Each number is 128 + 24 x the weight over its row's rms, rounded and kept within 0 to 255. Layers, rows and columns count from 0. Numbers have three digits each. The size before them is the row's rms in percent of the matrix's.

# layer 6 MLP down (transposed), 704x256, rms 0.0868, rows 174-210, columns 128-255
108:092099140139110154129114118153115091128140135111107118138133124086134132159130160084107091115138129139129090108141170151127137113184112120166136147142146137152174162120138103147118133174121171103133156123073127127136165146142139091165172139102162158076130148107150154098094134090094143133175109176150148099115141097141101121121113102151098104148113139117121091137160164140099102102117
093:108121135123129150150134128121154134138107102146149135084141138147106129139120151147102134161121139119105169113142152129122172151086119099122140147122123159133131165094117154106134108097141126109115084133176150114138133117141150125109132119117104098136117150164101255154124100096150103123146144123084101116158163104156113146138120118070168138158103136134130096113093099129100144136169
104:128111113101138169121155125130118135133096135174123154126168153126139164133135121146138101117160117125109118111119116114085072111163138118129124123148107132104094130143141093088147079127136137133077133118059181170121143143098095160102103128137128105132153153107116158163148118134110130102136137125139137088137120113126116126146132105137158138091118166124121176177098145205144080138161
101:129073083161118171117137128151095139146102106177169125088093128113083136097112150122140162134119095146141129126136115162079085116105121110117147127138163110106169114113120136173106093112147124146131181128107125164082132121092129092106182130142153139118158150132147156134141139142124119143094120132096123151092110098105188111138154156118117127146105119115095099118119172162087115155131
100:123146126151162138119125175114125149140105113111126162112118104185175153117162133144144102149128126150109061116157121135111153147090158101121118115120112181131153081132106140138111096143124143128106133100116110131105083137103109163159109116126127092125086085145154176111130071133131123088089135134130145131156132143176115109115138192124111155104118141140167134126150149132151149167155
090:150092103151112113122160139119122110126140162150110101156110137135141125144139102099130136165167112163190132131140158140165081099156132147147095134125109134098162146079105127118133146102142134126136127142129104117129111126127104138133145088119151119115112130092120056162133111093141139107170164117131130101094127131124129124129090113111159129108128132152165123136147149136153142144127
108:058132099124085110179138146130099151139073113158121143171166104109125142108116147148137142111095148112080056147152140109100137085130146132116110135147162134112143156150153127125087083151133111142162147133104129157153127136118107122121147143161114119145170144116097147162157128108107174101141124134127088115103144129112115129141130147107116078114137114134096115152133129158113102117103
098:104140115136138134115089096130128103130133152167135150128106112166111128110161143158110102158079114153111095140129149143116148138147143186111162143140144126127131153123170184144164084125115147125152150139118116123165100132132139114129145112126140115103119153111115176092147162130121103133138137145129137119110145097107139174107134151134186074155131152148129118111125150093124125098106
090:102100159158158122122115075133096102133146118154102107132119127118135134120177123155116073167140108138097126100138107115120114104134105136096137136121139089128161183152137137100168102150157172164129148113155096110103119121143111119136121113119119127137120165130166227186104146102156127178146138145142101146132117146105092146127096120166111136128127104106119120176123099152119136127131
110:119160175132135119142091122102112096101184082110118161185129147108123146130115117151127165066090150094100096098147161131084109181155112122130136138123137132151119153126174078120111114168127149138108120129140137139139150132104146144108110126154125093152115100140106115096134173125160107139121092138130122148147120123136106097106106135115153136122156115126118124104159126154121157190123
101:111110131068128115093137088178104126152144129122113118123138118110097108114109128126115122114133137111185166089081103121117104130134126071143115066127139159105104135116093137124108142148103117133123142140149103133135145135151151134115135123115164135163127122150139131123112134138126114093182126099120161094167132113145094105135160148088122106120107135124159137164154138142181102097124
087:104129146139138110131118146144147144119107116138074071147122145144108168168175140109137137100087130148117094079111131122116100125126146115127114138168152101143155144137128103113140101151118142141113108130159131145139144114084079109147129133122166101164112126119120141159146129124108107102111164134121117184165085123116121089102160139160130126166168131131121107110111097144119134176116
103:125096153104123131110100137117115136122114089139147101108166104143153100123119096159098093148101095139098139136095127124153128122155091183153149113131178158147124108114141151174094113125146154122141112106115102121138137160141149106091116169088116137141130117111109135122126153113160134156131125089134127089154107167145149177129152108141154156086096155078165102131117148124145084157109
102:141104161157102098141094136105125170078143143190088128114150087124144131135137121110132125142115120099133113139140111082134130128073124165089138146119090162158106113131133128084106119150137141144096122132123137108157146109140095108118128137148141158109129117157155155110119149125148094159119154111141125070120159088093087166113146136158131128123104143125081132158132153128167128147129
099:102132118154131134120103149113148090113070103131152111162101101076149111127197080127125124095086120139135086165159151120143156108114120125134112139132103097175132134147133142135142118122125145071082110108139128133131139132136116133105124162076135102119205098103112136130150185113121098151136131134121136135144133110134107125120098143118107120161112139136122127143136076133169126104122
102:110174166126127115131143140166138136140092142085118132146143116149145112110112139126124098108118111104136152166124154100156125133105127151144096129132122096118099112151140146110157170157145132149089146143148118134127119125158156146117119166107148122163091109136171106129112140156101139095070108128123154150091124126126119126068123113082120088127140080173137078132127089162141137128122
100:116138097124163110128150105112123102143140129089142167094123108142127143127143157093150145126130133123133127121114117160135091134156128106140127126130110111119098130113120126107161134162135137107103121075101103172122142147134117172106118172143073107114158125160134131118125128147137119149098127140133137127152187106119058117130111106107131096126134149170164177102130098134123122118130
104:085103112121133134128139134157087154116180140155127147133084087096128105163096141129152128128175177140119153148170129112143119106102108143130081122177116121107145133162143189107099105110109127125134138121163114144132112127094112143154106118128110147128118087135140113153102128139094187129108118114147126113121151138121101106118070166102129138129121150162114124139114142131179126119133
106:141104123103121145123128150119137148116163152151105124122141171131135090100126117076146129088094171116095142122113084122124096106138122150137128129143128095098136131124143116117179101097087112142131153159109163116149126108083098113152112121104129153151137142136091096093115107157157112134141121117114137172152187112090100090113091136114128124144116091081093141102127165102166119163168
099:094111141115180072136137117121187125108113126093138125155160146122145152155181146133101099114156114138166137106148093112109134155149128156103157107080132134117141105127148106134131105164147127131137127094155142155138105115134100122175139139151134124150126145109162094168133144188118166144144150090125115159122125085137152115131127139147113129149160088125101114151129133130118118120139
101:131100126131136071100128131131123129149157123090171115146118142101137125135109132126138119132172138121138183108112164143157093142092102154167161129095143143124125129094102159135126062118136141168121135137118132115146171116114117114159097131090136116142155087116152103104121160135137133137108098160089095139132098119170087100155108124121132123149157162130130153139121106143107097125082
096:089133097161161123136163105107112133132117103103109134134088112152144147105116114112135115116114123119127123143102175158114118151153129125129124120131135111102136181123124119146112141113142131103121113127149139116095136120152134105116119138175107091119146108104169126118143157135132127092088116093115080102136105131150073120171116118150126118098116140126166137108169123104098123114127
101:134100135110151153094137133111101134116133118180160136136148115115120112155164156139095123120121137139113134132104133114154141155123097103139120110140091124132120170087127108125187132175081147110080121103157101117120141115118139091154122116140127124137140127131114178116107123133179112101122144159162122120126093142097123125114162103136119125143111176128117121116115127139089126156136
102:141140121070147085131128127157157123143100086140183106121144142119105159159108105113123125186146112148154128121100141150119122136085148122121116117147136077095147126124139120134097117136118179145115139134094100159148139128176113114157121135089109141106124148129128074082134113121120104136127120120116117139108116089121129119143119130177093088126097129097130123116118093118113079138099
093:128132121176167140126172128099128115137099146120115124131148135092109105153132139110136116145136134116130133142074138184129099121106163143127135119173146104110091123071132084168116184162124142141106077150123128143146126079129116122125062109176142096141181145146148133102151152156150166127142090116097147193058110090123090104130093092121134129130137132143112165145135110148145159063099
100:176145105130123188141135112151128149109129119096109165125157102122184152117089139106097134132174157153093121139124104122161128076160115123158110139171110110184135143120087165131165123120066129147133102116128178111116112139134125119136123141095161138117134114160133151136138125080114114138134128092136147088157172105124085137149135141115122112134137121148098101164136060142146120112118
094:158139110131153137107150088162144125123142138130078116106076125120115142128108148089124133131148116142155132157130126142181135138113150115115155124101131108109127105095096132128198103149154099130150121129134126104101104122157139080136124111100126114148155108162122093104129160139132134139150119128109133132138131102100148087141133081111141144168103056096118181148151172086119118117127
098:090148138109099139143133145108057116139105172126108158155142137145127160176148090130137132087139133119165103135175146127155133120147104124136132140089116117125156147177135147135117131128142098151135132115107135135149093135128123160109189113115093110143149120090103202155123161132122171112114129085165117100146150134074113134109152147104128169095115140140146167151160137146123122168167
097:146142126075153134131136139119071133093156159104166139151120106136095139090098133127142118128122151125065144114137117165095118148120140130140114154113150147182118162124111100116148100143131125123117114123115136135111162135149139173148129143116112211139112147180126075100110119159136158123069120138155110151110133126117149123134136142141116088112115113108128132155130195122092134112124
104:150101128188148118140132116111120154152146186134137084142119129088123150129139144125097133121122117129168108132094115163163153116138124139091109113106145182146127128156144120097143121135145147173148122074135097137118099132131137080126135122138019126134119098091139109161074128121120100122083151105091108181142131127114143107107140160128091168090154095123130110137129125133151123132078
101:109139150137141122162136138182102101142120109147130131123136120144118083127121122124116122152137093151128131099121130102136123133157136128142100115136144120145123135135126156172155147095167115115161157089145087131093164127123177111127131102123108115114138148076153121090135161121089072150104134105132126132135191140145165139127130126104104142143111065140107138092156135127090113143116
106:119135152110160198131118149112117125145127131113140141106136090102122078085130145121147118158170102158153084129142095125107167178140162173186138145114105110156159102153165160097130164128129105127128169144099171123150120127112085128109117136115142078118136126119145169126123073130108164167151125122167129103137145115175121167083158104120115164166143115139126142138115148134118130104131
110:178154109141107109122186134107106164125151125132128085137124147082143099132157084102137139145123148162164153144134145139124106145142138139122141117123120124135155144127150133113132167127062130112100167122131077129120140125161175122093152127140166159122141145133132128104146168157115106130097152126158114112138130095128149119137111123148072114104077133137200149149133095117100153157119
114:136145178155154128143122123137124120135130205104091099124124129119145155158162166111109115129077088163152125108115124134168167181126169147114132133093144179172107141143150065143138124166089100129141132133165108083176090125143142168085115085142086125152156076132138135144135164102151129156121124113136087132143109122098120122116142117170147078132139136131111117094149127109153118141095
100:157154144163162151136123158122132135100133148173147160129167121149147154125107104185132097125132108135133130143163104107171153176114130142108147107115129130148110155155113174121146110099133163112150123140143168141118123145077131119123180129112092150176140128097171147101065142128133161136107166133146105128135188142090157156138157138137162111127140112083096103143159110130169143110122
100:112132155149135117119151094149145129127139138124133081138114128117133143120146181087135156119086153148154138148104087147172110119156140153156151158128115092133107172120110145153140108170113142130127134161141135127103129121119143111098136188143150088140129145143130086116130176135116086119149120098131042160114123117111090095138133149149078125157115113116114160180132109129163101125142
094:056107145137086127147135156153098109151149112121127119118133175118139109135131114096124128131107154112134143144093136106135145109129086109135159153130138118119073154157123152118145126110122097103156147123150169085153131196165131147117141142144139124108126119122124115142099145151115113133152101123119124159141108154137097127146140181133112139136109106141170125136099083074101157117116
# layer 6 MLP gate, 704x256, rms 0.0968, rows 175-210, columns 128-255
099:179139107078115081110134087151104179110106107085094124107110155150096120179104107131114112143153105123105133164125159116108106090125119119170105138098097167093144151110135145114123171129158100136107125126163117138150117177123118133155130134144134123127141161080142104138162181133122127144166090121181131116089127114091090115128115110170100119102155121115125136121145135120114110116117
101:166158124167164151136136141130123143117112146098101154161166121154133163134121115101156134137172122104139115163129172134128158135164111125124087165099127143122125126135108121129128123138141129155152133096175098126100108136160152123117136123126127155136140113099085120146106105147096128154150132113112080118138113142140130092078119121148140126117132144140115122128111149149096104131120
104:117143088176135111109136111158126109133127136186133119093123118128099176106174124109131172144179127150115143142133125133127147164134129129135083104109128144136128147132112112127109070158135109138167152096135128113132109135113129144117106105103128128145105078098115149110105124122154118106145135100141091109127131118142143169099129121102136116093155118099140161154155175137095128128126
103:116156116151116167117162131162150174102120150072113116089146133125142125165139136066136126184137135067154111127163106145141136109122135108116095133081119143110130091116117138157128115122158105151138125155114122092133139090137150115115138130121125122106126158118155133164103076103131109096097143146149157096124130088093100120142098135199124150156162149157167108152137089129074118142144
094:124145065172163155130147158114154151113102139173127149092167130150088110118162079084150135143131147129128162123147131113158155110178151111107083156100132151144140130096111092082103116120145093140138126098135099105161100108144126122095133103141137118166113108104118116167154116122145114150121135097095094070132134171150110115078116096087146142099102128135153114140122163154098120124115
108:134120081142170187127151077105154123079089144156163122167143118109089200107125109146150094114105108089177125126144148138116134165122109150113081149076093138111116114135149089131101100164085105130126142109183132109119125099157128099124124144126142183127138137107124126132113132139145088156130110143116036121145165081122143118103091097146151150128129129102105100107154114162107095135138
098:118143136179103143133175169075140167162111121119136148128122151115141117155125127140129098146134129161118152086125087127135158111164089104116082161139117090143142110113077121145101153142141141111097130127115159111114132107117163140094124122143132135151168128145114126146144141145117102125092129150104134107121156155124128062122156169101071188133148149133092149120098086138079102142163
090:105123098137175117127147116155144132107133135085129154111113156124146121154113138069114133150115099111128129164086175091165163137081144130125128129106135129141120069085127155159110136097133108109149105087093090126122142121155151115152125104104099063067104107090128113116128079098094127128073097113114132116117103131138129105113137138130152115145128120174112129091131131091120134149141
108:120165182130150131142080087131105105121138110081135137146114213119117133112127125131137125100110145137139125108128151071103153151090140120121157072175120125143131150154154095123134134160134182130080133108142132141123103118113148075120097115151109088155167105168170099119092148101121092160111119142128132166126129137107084128147182141119132124130161061134087120128134104117149151160133
104:123139134086170106102166117133105143146125128104131111129110135059092102125126118098119126157121137118133146115129168182136143108137164108098162082117093158131121116150118116094134135103109126140161130138141131181158090124114133083089137128092114103131147151099144108154117179124145103089170117144155106142128113075099114149156160150113099145141153143106143107159164129138128133096126
088:108101118127128100101087163154094132119176078154144165147115151145106112144134134098101122132127087107090141166141152111176151107117123141117137131110133111093136120133138161131132128102132143111086094144142146117134130117161114132137087126173125113129123146139174118157091125126145098096092109182175141080120159126165085139172160161081099158170110135075121111120128143148133154153138
106:103185120110132104145107154107120176147165083110168169169086130116130153171146132118119133119130139122149145097098118155124165128079151098102139115115150110159116117113129136089138150103114156124128144112175133130125170085115144131114126131142123142093130122160143132144169131137119131109130087147156114131125157087159111121112192125112101095156173091071142102149130070183102173092136
101:119144120157138134141149123131109143099122154156109112081114117102159158143141131101185110120130090103123160099161108129126135165087170134101106106111108110117128118180169105114099106160180134128170152144120132124144133137155116107128191134130138135123138143136184161098146122132118123152152146153140104115117128128168115161122144129136168086155138125092149147091142155122110086127125
097:107116128122163105164140146132110130102100103129151123125144109144130147134131155085164103125152127115176132085127118103159163152117155163133132108114113123153137145126114097130105107099126132133147103094093106136121150099153120136128150068103115120088120129151110134111105150078123129094153139172113104086090142116128138116140133102202140120177148152174153088141104158140110159129155
101:140154129128143129105118120091135116127133129127083127138091177135123128094139103143170087115125152102158130122121140123118121124153160083123063132126140120090133107149142102098130106090098123143119131076094122047152151142148133149171126123159159117107146113124114113145145136110094126130138108143134151108137139168162129137161183150178140193155165108150103123147176114130119128166152
099:091126115127118161089178150170124116122118077130184128146158115129144139155149127125101157178140161129091124114116141172138129138102157100125104146145157105104134123108075106166121107111154160138127145111116128158107096102114079159093136155125085143108123116121122125129078124133137133130141139147139110103124118152145127124122100103086178145109134137112140130153132152158112140152083
107:126141141128124154136124152177114134140120110109109117087095150127123147151160158135125090198130119162139157084140116109093125145088137120123109141114095100159111133135128138114168137137176161117128145130164138116095136138132110076128132138091101156134129131136157094111123148084132092117175131110113123149127120123082152131086114145088089080136182113135162154158128120129125143108137
101:119151119163160165134172118139134138113100130070145118126136112123152145130127125147117134172170104125128101101164177100137146103090121099114104141156087167152105103152111154111085124126138136144096121136116093156109133142179107126122138111128145115127105109132141097146157123121099120096056106174105138087149086133142121156127146116116124141133134192141137102196098092147072128135133
102:139138161117126157134104094147144140072117106098156123154129135167155158136121160120161135115144106098121127134088145076106149131142200160105176120113144129123129117109120152113193119136133109103151122120113129116127156094123130136082146144170159135142119132090098139135113139116128113123131097135161153126136121097105161119093104093159088093104154133131147105111137148117132142112184
097:157178145127131122115104055142128120150107098098133116118113126101133161117074124114156157141147083170105145108127123132115141121147122073141164136126089153146127102161085173123177121075121172135096151162154142150144104128136155137076137130109124100069127140115141117121122135144119088137121120147132112119128161065179124124109080092110148113132150134121188104119146150124120124128068
095:106136116114147131145119118097172112119141136132126131104114149105119138135134174137161134132139096110164165111144102116117138167102120126163102123116147124150124137142141100111154108120160128138156123134139112118181129097146123144126127174150167154093127162162134121149163156105170135134138137134116125112100121108108113083076122108146135125133133148146146089153145169123164099125135
103:131146089156146137116094102084118086133137131190139121144148105123116136130133175138174110158129118179148135104113167107125171134096144103142121096115080152155095145155114134109155118139092125161153103093108072126132126098135111117150137125112103176131114122133146114107136127117152081114115134133170063124135128130126147157098143083134109083112127105142132098120088129112100091135153
100:112108102154144104150118120126127163120083091094139147149101140143131145141098131132096112141135115127133118102130129112125123113095137097091126137129142143098116099139154125127126116133119164138183125129068098131125107095146162087142132143165155110099167172134122108117124123128071107114124082152143152137107130110098094096106121126171083084148155141104144120118149109163124097104102
090:132120116150104154163097101119151143107063141111122144115132126136141126139175119141134129127142153086151136128128154138072144142082149136135123139134161088103049133133087108123075146134131136118101089140148122090148139124161140111127089146166106110124165143140105131126111113135131142131110082122141133154145165129122129110149095122119165086112147134101169093131143122125115152063118
098:163147117167117094129100070156103157114098134076105153154161139153138145157131129129106119120164155108116134142116148119112136145135108076140110162137125148144116122151104140127162131127112097169086122121171151136126109172139120159102099147088125113163128156123169136129128162119097098154147126133146127087141122108104127170134107136080098112129120128141118086124130104136139126118129
100:165142109178153136099139124121149158128147163122103105177084124120159135082162104090131158105114143116149126112124121117128149144120136134074118122107166147112103111095109127127147123130146097131131150076163125143117167128179129119144104117100125115167199160162123151077086117153137103130155116126130121121154178089132124107145132069133110116166142083071120116151154143120118127112131
100:121118095138129126174114133083089132113161061150147137151121117115125109099140126133080105136101063143137140083143127095119139113126126110139118129133115136150120137123166125142114124142127127120094131151116157118137126144113099127136092135116114124145160153137158101084113079129107106132099118148109118180143137145146123109102130147113080102142139110116149128104128099107136107120128
098:123102125118135107097161099111115145148148120087118128109142111135134168127115156124119132176158137125142114086133107150121124119125140121124138105130126133097126106164136121130089138132101110102106164104144115176146115100111079124150132092140106087125158152116146146116125176099146129135173117176127089105097129093180090148150109141126156116137165109170132124114139119152118142123165
100:140151130118102162109154152075141140112145098108135143133165138127132080170105097112169112163151118163127168139139154096140149112103147105177102107154140107125111094111094134146131086121124119088140135172147125136139113137129122145112156125088119107126096163114140115153105128157124158063136128148117129092152095133122152153106118118176123114141114173169129147133169127151137124100125
095:084137123129140096131114102093125119102120108129136163128084140140109150155137129121148112113098152108126104115140098113126147143111089139145137119137077158141150134115139094122123132147135108181072176130131151102146117144156114112131125127155126102157139144143155131125161154095159141139114138157167143126161076110123089112119148069128100108170115132090154108131135132139134152119092
106:149137112147127125162155154150134159113163119113153124086150149111148098139091184104144150189152126135109106119088098107157156080103127164137132120165127133144138145146117168088116128125140124146154078150124136121172121100132123115104121130160099110088136108135137103105168073135119070117134111112137099093116122110137104142119132110148110173137154136153145162105142123144112098128153
107:123124095149150144082166135125115136108144135106130094114194128137149100107127143094148150169167127121121143105128114092124149122140136104145122143110114135092152148130103120107103113118160111162135098108149156100139152158139137130123148108124116108098132111141120118149105095071103124103129110150154132122126105170164121125118113147133134133102134148129108090188114125126101107121153
114:104137102156124136136106153141127139117134107105179173110125154127113147108110121160126073169117123148136169110139157146078141133118128128110097111084121114146129055121140100119153123145148161105122134122137148126149128146095092118143107141130141128155198111152169119103123155136135116100126106121072122152140108137121130126151173123094126107147182085102101119140131088153126109155125
101:119148156178121134148127145117133183116134179137155116106183182131150156143117109162156102168121159153139127129140143125129176108092138118133144111100085147144141145127114098126117097136149152106137151129172191109120129134150165125109137131087148151151151124079136118150124173137107138126131088106131118140125138119109158102134138123145108116105136103084114089142138087120152111117137
099:110205108126143142148147137145164130131090112121123112098141097126117125147123124170161162162137138124176140151182117096086134085133154094151113164123080147185133155113169163123125125100138126126179113171158084149128124135121147089139126166097106169136164162086148091150109139142149119123185126129107115119147102133137139107110132124135125154100122118122175086151128141154145085092131
101:138123111094139176108139116147124121122101160071172108103142124091099122097114113108135150116101121099118112122101148119177109120135148146134114127139110142107102116116108096130121134153158137122118130145064098130130141098151121034105111144131140130117133161116139071163105102084145104100106137141121138140116108134074205130137127130131098156086151092114111120131116140132086118155102
# layer 6 MLP up, 704x256, rms 0.0888, rows 175-210, columns 128-255
098:134122112121116115093138159126103088127132113112105135127107122129137129110143175129129125104118152121147106084150121119125093127099123136148125124127094113080129160124113128131123107107127111154167150081109087132161077158182147117113176106165121152121171124118129104150167182087114137094155111093163162091149145186095129139125132111134119123116116160137136157117143132147129109125129
104:124139144101128147068125138157104130095165109117131097102112127112105109111165144128101110149123114159126111100143156135149161140143121150121123122131094139102114135101124135156144141168136147125169132137146145118165105156183130104160144132128125151136126077163135135127051143101144125140095161150146145147129140092115127126102092150145090090098125126123134111124139145116091169118112
100:155140156089124098114131129126144150108139131116114122147147111106160119151131095113171135113181137142069165125105169099135145178161158122163132110109114162153123153151157106117143153132144129104172091170111141116154144142188133121135126093090145114111096101078133121134142089099115135094157093166151143104162104111178128091098109109131115126134147162140139135133127135102148132114126
104:091156092176140142142141144183143126106115090167159107139159114141152130144135123138162131170132126137139128120104093126145162124092140113146149145123111129106125121121172143123132097096122150056130158162119127131064131091127129125138153136112137125093152106120167114140097107134088119085098157144148175114147122137128168096111103144130124107136119166139117104112139116111135136140137
102:137150123093118111165126090190158126109159142115080139158139148109122125121125161133074150116063134128105082125191096137156116202109108141087137151147113155143116151158145143147123099174128103144105114143134162119092157149091133137132116156142128139128133153122134130100143157136125158163124114137152155149149138111138091154209112137138143116149137130089149130127104081117100103140106
106:132139127109147185122111111129118133151132133130148100128114127085164142164161132149101097169113137125097175136106116150137136129128144130153136123110100095115100074179144139150167148087131171113129135155166141158144195153159129147107102112083116147096146161109155140078156171113133124150146140151113099109062112133134155122160113168121117111134155123130085118125130123125146139129124
097:125142124130139120131104121099089055127120119123122144139140100127174148082158111130114097130099099112167115136139125118084104190145105102144104133135135100143109125162101109161084116114144109149152080049127139053112124116126148145160149118187143122127183132188108141138144118110150172148126152142096104136135187124154098139173133138129124164133104092116112121136098122110107130131134
088:139101134089150122118111085140107089129126078121087113110125141148174087119118087128103160134132126185104126140110182111157100166166084155123103144110146135150119146089108139108146112150181138108128126127154137131140124113100151100162137101120121127151124140114133101134085099102069092124115114121139153130122138120123095112146131102115140155065156127117135112143154145155109127132109
113:099144125164104124162136162155142155105132129141083135145135177092161152143120174159108115092114135124125149100165145114156127143088122124108111132108142116138162149079136114105102094153105122108150105135080140098142154167174148105120128106136115093119105109142139114116123119087154114129128120130145125094138126143079118075144135124132161130096142136115178097126136126124120100178121
102:131123131097139147099080125160092157179138107121166112135131161141163075102124110118088153131126143115127165110075137135096153162128116119133149124138126121109125118143092094129105116134134112140136083115148117123144132140158155097104165116116192158153166150137156126142131161166116128085167116133110117116171143086120112050142152137098138134137134113099169155136113116107146087099145
087:134128070108097117121101123152140134145124106117141161111157147123131129123105097127137158115123157108123155123104161137147121117084134126133112158121141117106133118149105143127152113084148130129112078103097126138107139138173080099124131126109084118148131093124115102106160090107123160124118121101139131088118147123119163145132124092130118135128129135112090136131092138123172115121127
104:150110150089156122103079130118105132108111146110136145120102119154151143160135116149100121113137118158111096143143153134106135146162122100127098108147117138160108098131149132145100154169147140141148147096176127100137105127123135129141101150093155070127100135105146157113114132168130167139157116163098175146113060129140103157130147086168119180170123092093110114168095102124132129148090
098:120124112090126096169114135135136134171138154137147103145117150071164148089124124111115107125109085151094097120111146138124149088124122096108159138137109156163113152097146121108144129132107133149140136143111111154096144125141159112110122149155109126122141143071148091117168130081086159141165117106081140207117117135096148123088152095122109114160125110131128162099149099112145116095149
097:098148123084175136104154109178083128140159120095173169182094124132077182126142159128103128115096097113144118102138134147092101111093135119123127160106142101106117123080130151132155166121150137137159155117131088135057102098153098109121110133081093147127081089116101142126121144132101122109117132138086105101101099135118154128132111105144158113135138127143131084140158138181141107152108
099:108133101131106145170163138139101123135109151121126122164119137132117149153134199127149158132091092167126102090134135091158093112134166124135152118119160111115047115198143148105112107078097119124127072100117131086138164104114049172140128088151142159138133150120117128134154103130130106189095122136139106148130153111118091116119175142153135110141136148178103124112116140174132109167099
100:114098135155103138095112123148080155078107148163139102116116108103134081108111101151111125157154127114147143126081106118109154160134159158114142127110115146134162156104140159137090088101168111189102182165120117129136114083125116111128149114079127101135095160099145095150108137116113151099130153117138182121100085105175189111133136105141133152125137128110122169143143134169128130116079
106:148119113074115147104135138131107120136179127154144132121087096108123125145149103118139147110155127116119161139142203107132141169123116127140124127171177128118121136125155162136154108082132162091141150137155125116141176168137122126113130105126113116094080118077100120147106117122126132116109114153159138115152162108133112117104104166098121153118117124155124108111118099142217148156110
104:142119157128132141144170140151143151088088154086162110133129116146137103134120101133106143104166132112113136126123159103136091072106107184137103105154138104158100113142142171142112113093132144177120130132082162119138136111140094126143111088153124099136131100121112136128128094150155091133132102162115137099117122187111157093150154177138136121106117123116147138135094146144115124164079
101:130130112113106091114086160165096148145147100147139110121125091111129076124143102134111141178075177144063121116125128107157105133075129087158118120161133117095177163183081110132136146087098171120180133132116065152125091146140122123141123098123101119119141120159132102148117136117129082140086130120126082118134104131121105171124146167114119125099119130123121116112152147096167142126114
094:063093087124131142101188137139121180128137105124174105099123120138146092163136164131157122125123141144104152103113124132121137118118131128114180114136108126122168117099134094127089123107146132177120130143151154145091148136100074111104127134123131125111169145128172118137156111109107136136155113145092171155136107130194094115142101128154119124117113140123095144112123126181116125156109
094:160146114092114169123142111131106156098119092198112137121135178123136134057140137114116117174117090137163134092145134090151153101141158103158129142122113122113075133124153165097158112150101125127119108114120154138160126144122111113154151116146123157109150144121090138148110084119127120158136138147147115114163136134104153117126148108129120149115141135098133161164118105112131120156175
102:113107140106152089108167118117092124150148124144140132124135159113112145150118154118141108126160092136106142156113137169163148134153124152118089099175122155138158127135093130113131160158118149087145102108134077146121129129132138130106150179183129131147118136133146114170119143138127113152161117107155159151163139120105110122201140153125085135130142143164115124151125133114128143102138
104:147138152118110142160119130158110116159138122183181089140120153111111139156163097146188097124125104115159213154128135098101144162115103153146094109120132104125160154108101114113090091124163116139074128147130114102098129135134139120142081153112112120139108139115165124105148113130095148135168104111090097142152116156150158106131083129098111127120149097129095091126114091143098159137095
089:183074131099154095126117130132120159144119131132095197123115167151135085129134128165118110136141131144138168095133116122145092123136142129127144145155141105147121112117102157094098122124146136108100117123143096171137156117107117143078110135108128124136189128129155098089154151112075134106162141168094126099134120109119130089147153144083079126118148098116142133134115129137176152145141
096:127162127169129156128119132144135145117174144117150111101097115124121154118146162123142141117140094189141124111128153066121135150100159169126152114125122107147129116129163105117136129095116142093161105077096129105139124087165129129129126107108102150143136148134123111101114074145138125126156138117095135132163166162161118125137145152120135109107129137147150087164127163145090091114141
104:128144107141155139188103169109125129124138114130151134096141106130159134128127080140119145123142069145146157122108171124084114089124144110155151155158114150168128127140120115092140166089121108091105160115154095160119100110124101113122150143174126111162092107146142115145147115135107133121139115110151167145126152121141119171132154136121096114107095167157143067128105102127163125152140
098:127135177152127131144086107074082113122151168136149116091147083128107158102096148118115117137148124124122122100151100138144149125137126125147116117084145112086089137093100087138098107125118168110153089116101100158187128118080116146098115139122121194131147145126123166106113138108093145138168130164107142121163129163168127147138143086104174135149141134109158108136103147152174135112107
095:121140104147131150142113139164101130109102113183121141137161096152139158120137176142135126156162126078142115098156125124086132102167165115120168135119136087097120124135135110090083105122116107117079136173212153121119150131178143147131124106090113099087106153140111145116123152152128108135114128119142122116129093151158135138149122135115131138141123140102126117139110120108147149174151
105:089087117144127115123148156138149116123116087154143138121108124154132103109159104102099136158138092137144194171122102109146125139177148128124114137150118133134157115085125134134105120146088160105080138179124110158108117136093135122113155190127159143112157110120146156092146085155115156142114165133126096096106146094125102097106162109087099149171124088126117153111154118132128115133124
102:079150140137145103085131129120124152127107106140062121124141128160119164140108100148095152121100145137114130134132139100158102140150129115157148186122124098110113183134092091141092119113138115142096117114105167165077142169151120107130141130165147163127106134102116135103140147104120119165123165130185119164121130158154105128121099106138106180128086092076158154092099147076097136135090
107:123121134154144121130105124126179167118142121153144136151132132110092057178139113124086108117188121145136102097119165145129129135073138169149174071132121129161156125120126100084153115135145068097093107121152139099112102090123106123119112126153108118127128091157169123128138117181147156163134128108136099146118133143123117147122131107119095099154145144140173099144116085135123148144122
110:143089078148135147129117136101139106100079124148139170132134142138121152100108110113101100077138132083160133125127073149138121109140113114094066129115153118135113117142120122146125100130144125132131130118115123132116120130120093136135109116127145143178118149098111124137133128058172144167129130101119135132107154140144102120149127120110154131150144092102122115144136149093131110080167
117:115064171129139128165133125096088177142144114088100078090112087129115149135105133115131127086145116135152119141165120149171156113140117168156134148098141131123147140137122144176116086127119099129140102095094123094189131165130115127130140094135087086161142102097158160115085127082150114069169134145177094135166112131107150078086111129125130121120110155128158165118135150099165148172132
091:112129149125156191131154085133144128110120117160131103099105157115124145150149124163152147094032145111142108066105117119099105135128140172117163139125110120146114145141136165142085148091127138134166141136084118120118132124146108116153100129137119145132130125120149110121122141163134142115104105130108109139147139168131098131172119152149104158109153115149087155105107157135093071120096
103:145089101135158160148136116118087156146112134140143088140144098156164120141106163130131125170163148158079083138132139142118135125129125166127156141108172116097143110132136126121100117142119121171093116135118125167172165144127089149150110097160158134081100112140129135104128132117127181118121119110122106123144100113098094140117118085130133110147084158139124119180119133125136097171124
093:133111115132134123101113119145081138103105107112147144067138133129095155114131105114096127138127125141104132123140129149128175137100109135136084112095166106107142125114113057150154171136170117138103163138097134109149077137156089146104103139079131101142104103126084138146113105126110176154112106161116132048082119134133108137096126137135142113124130120122050129135077155150103119105090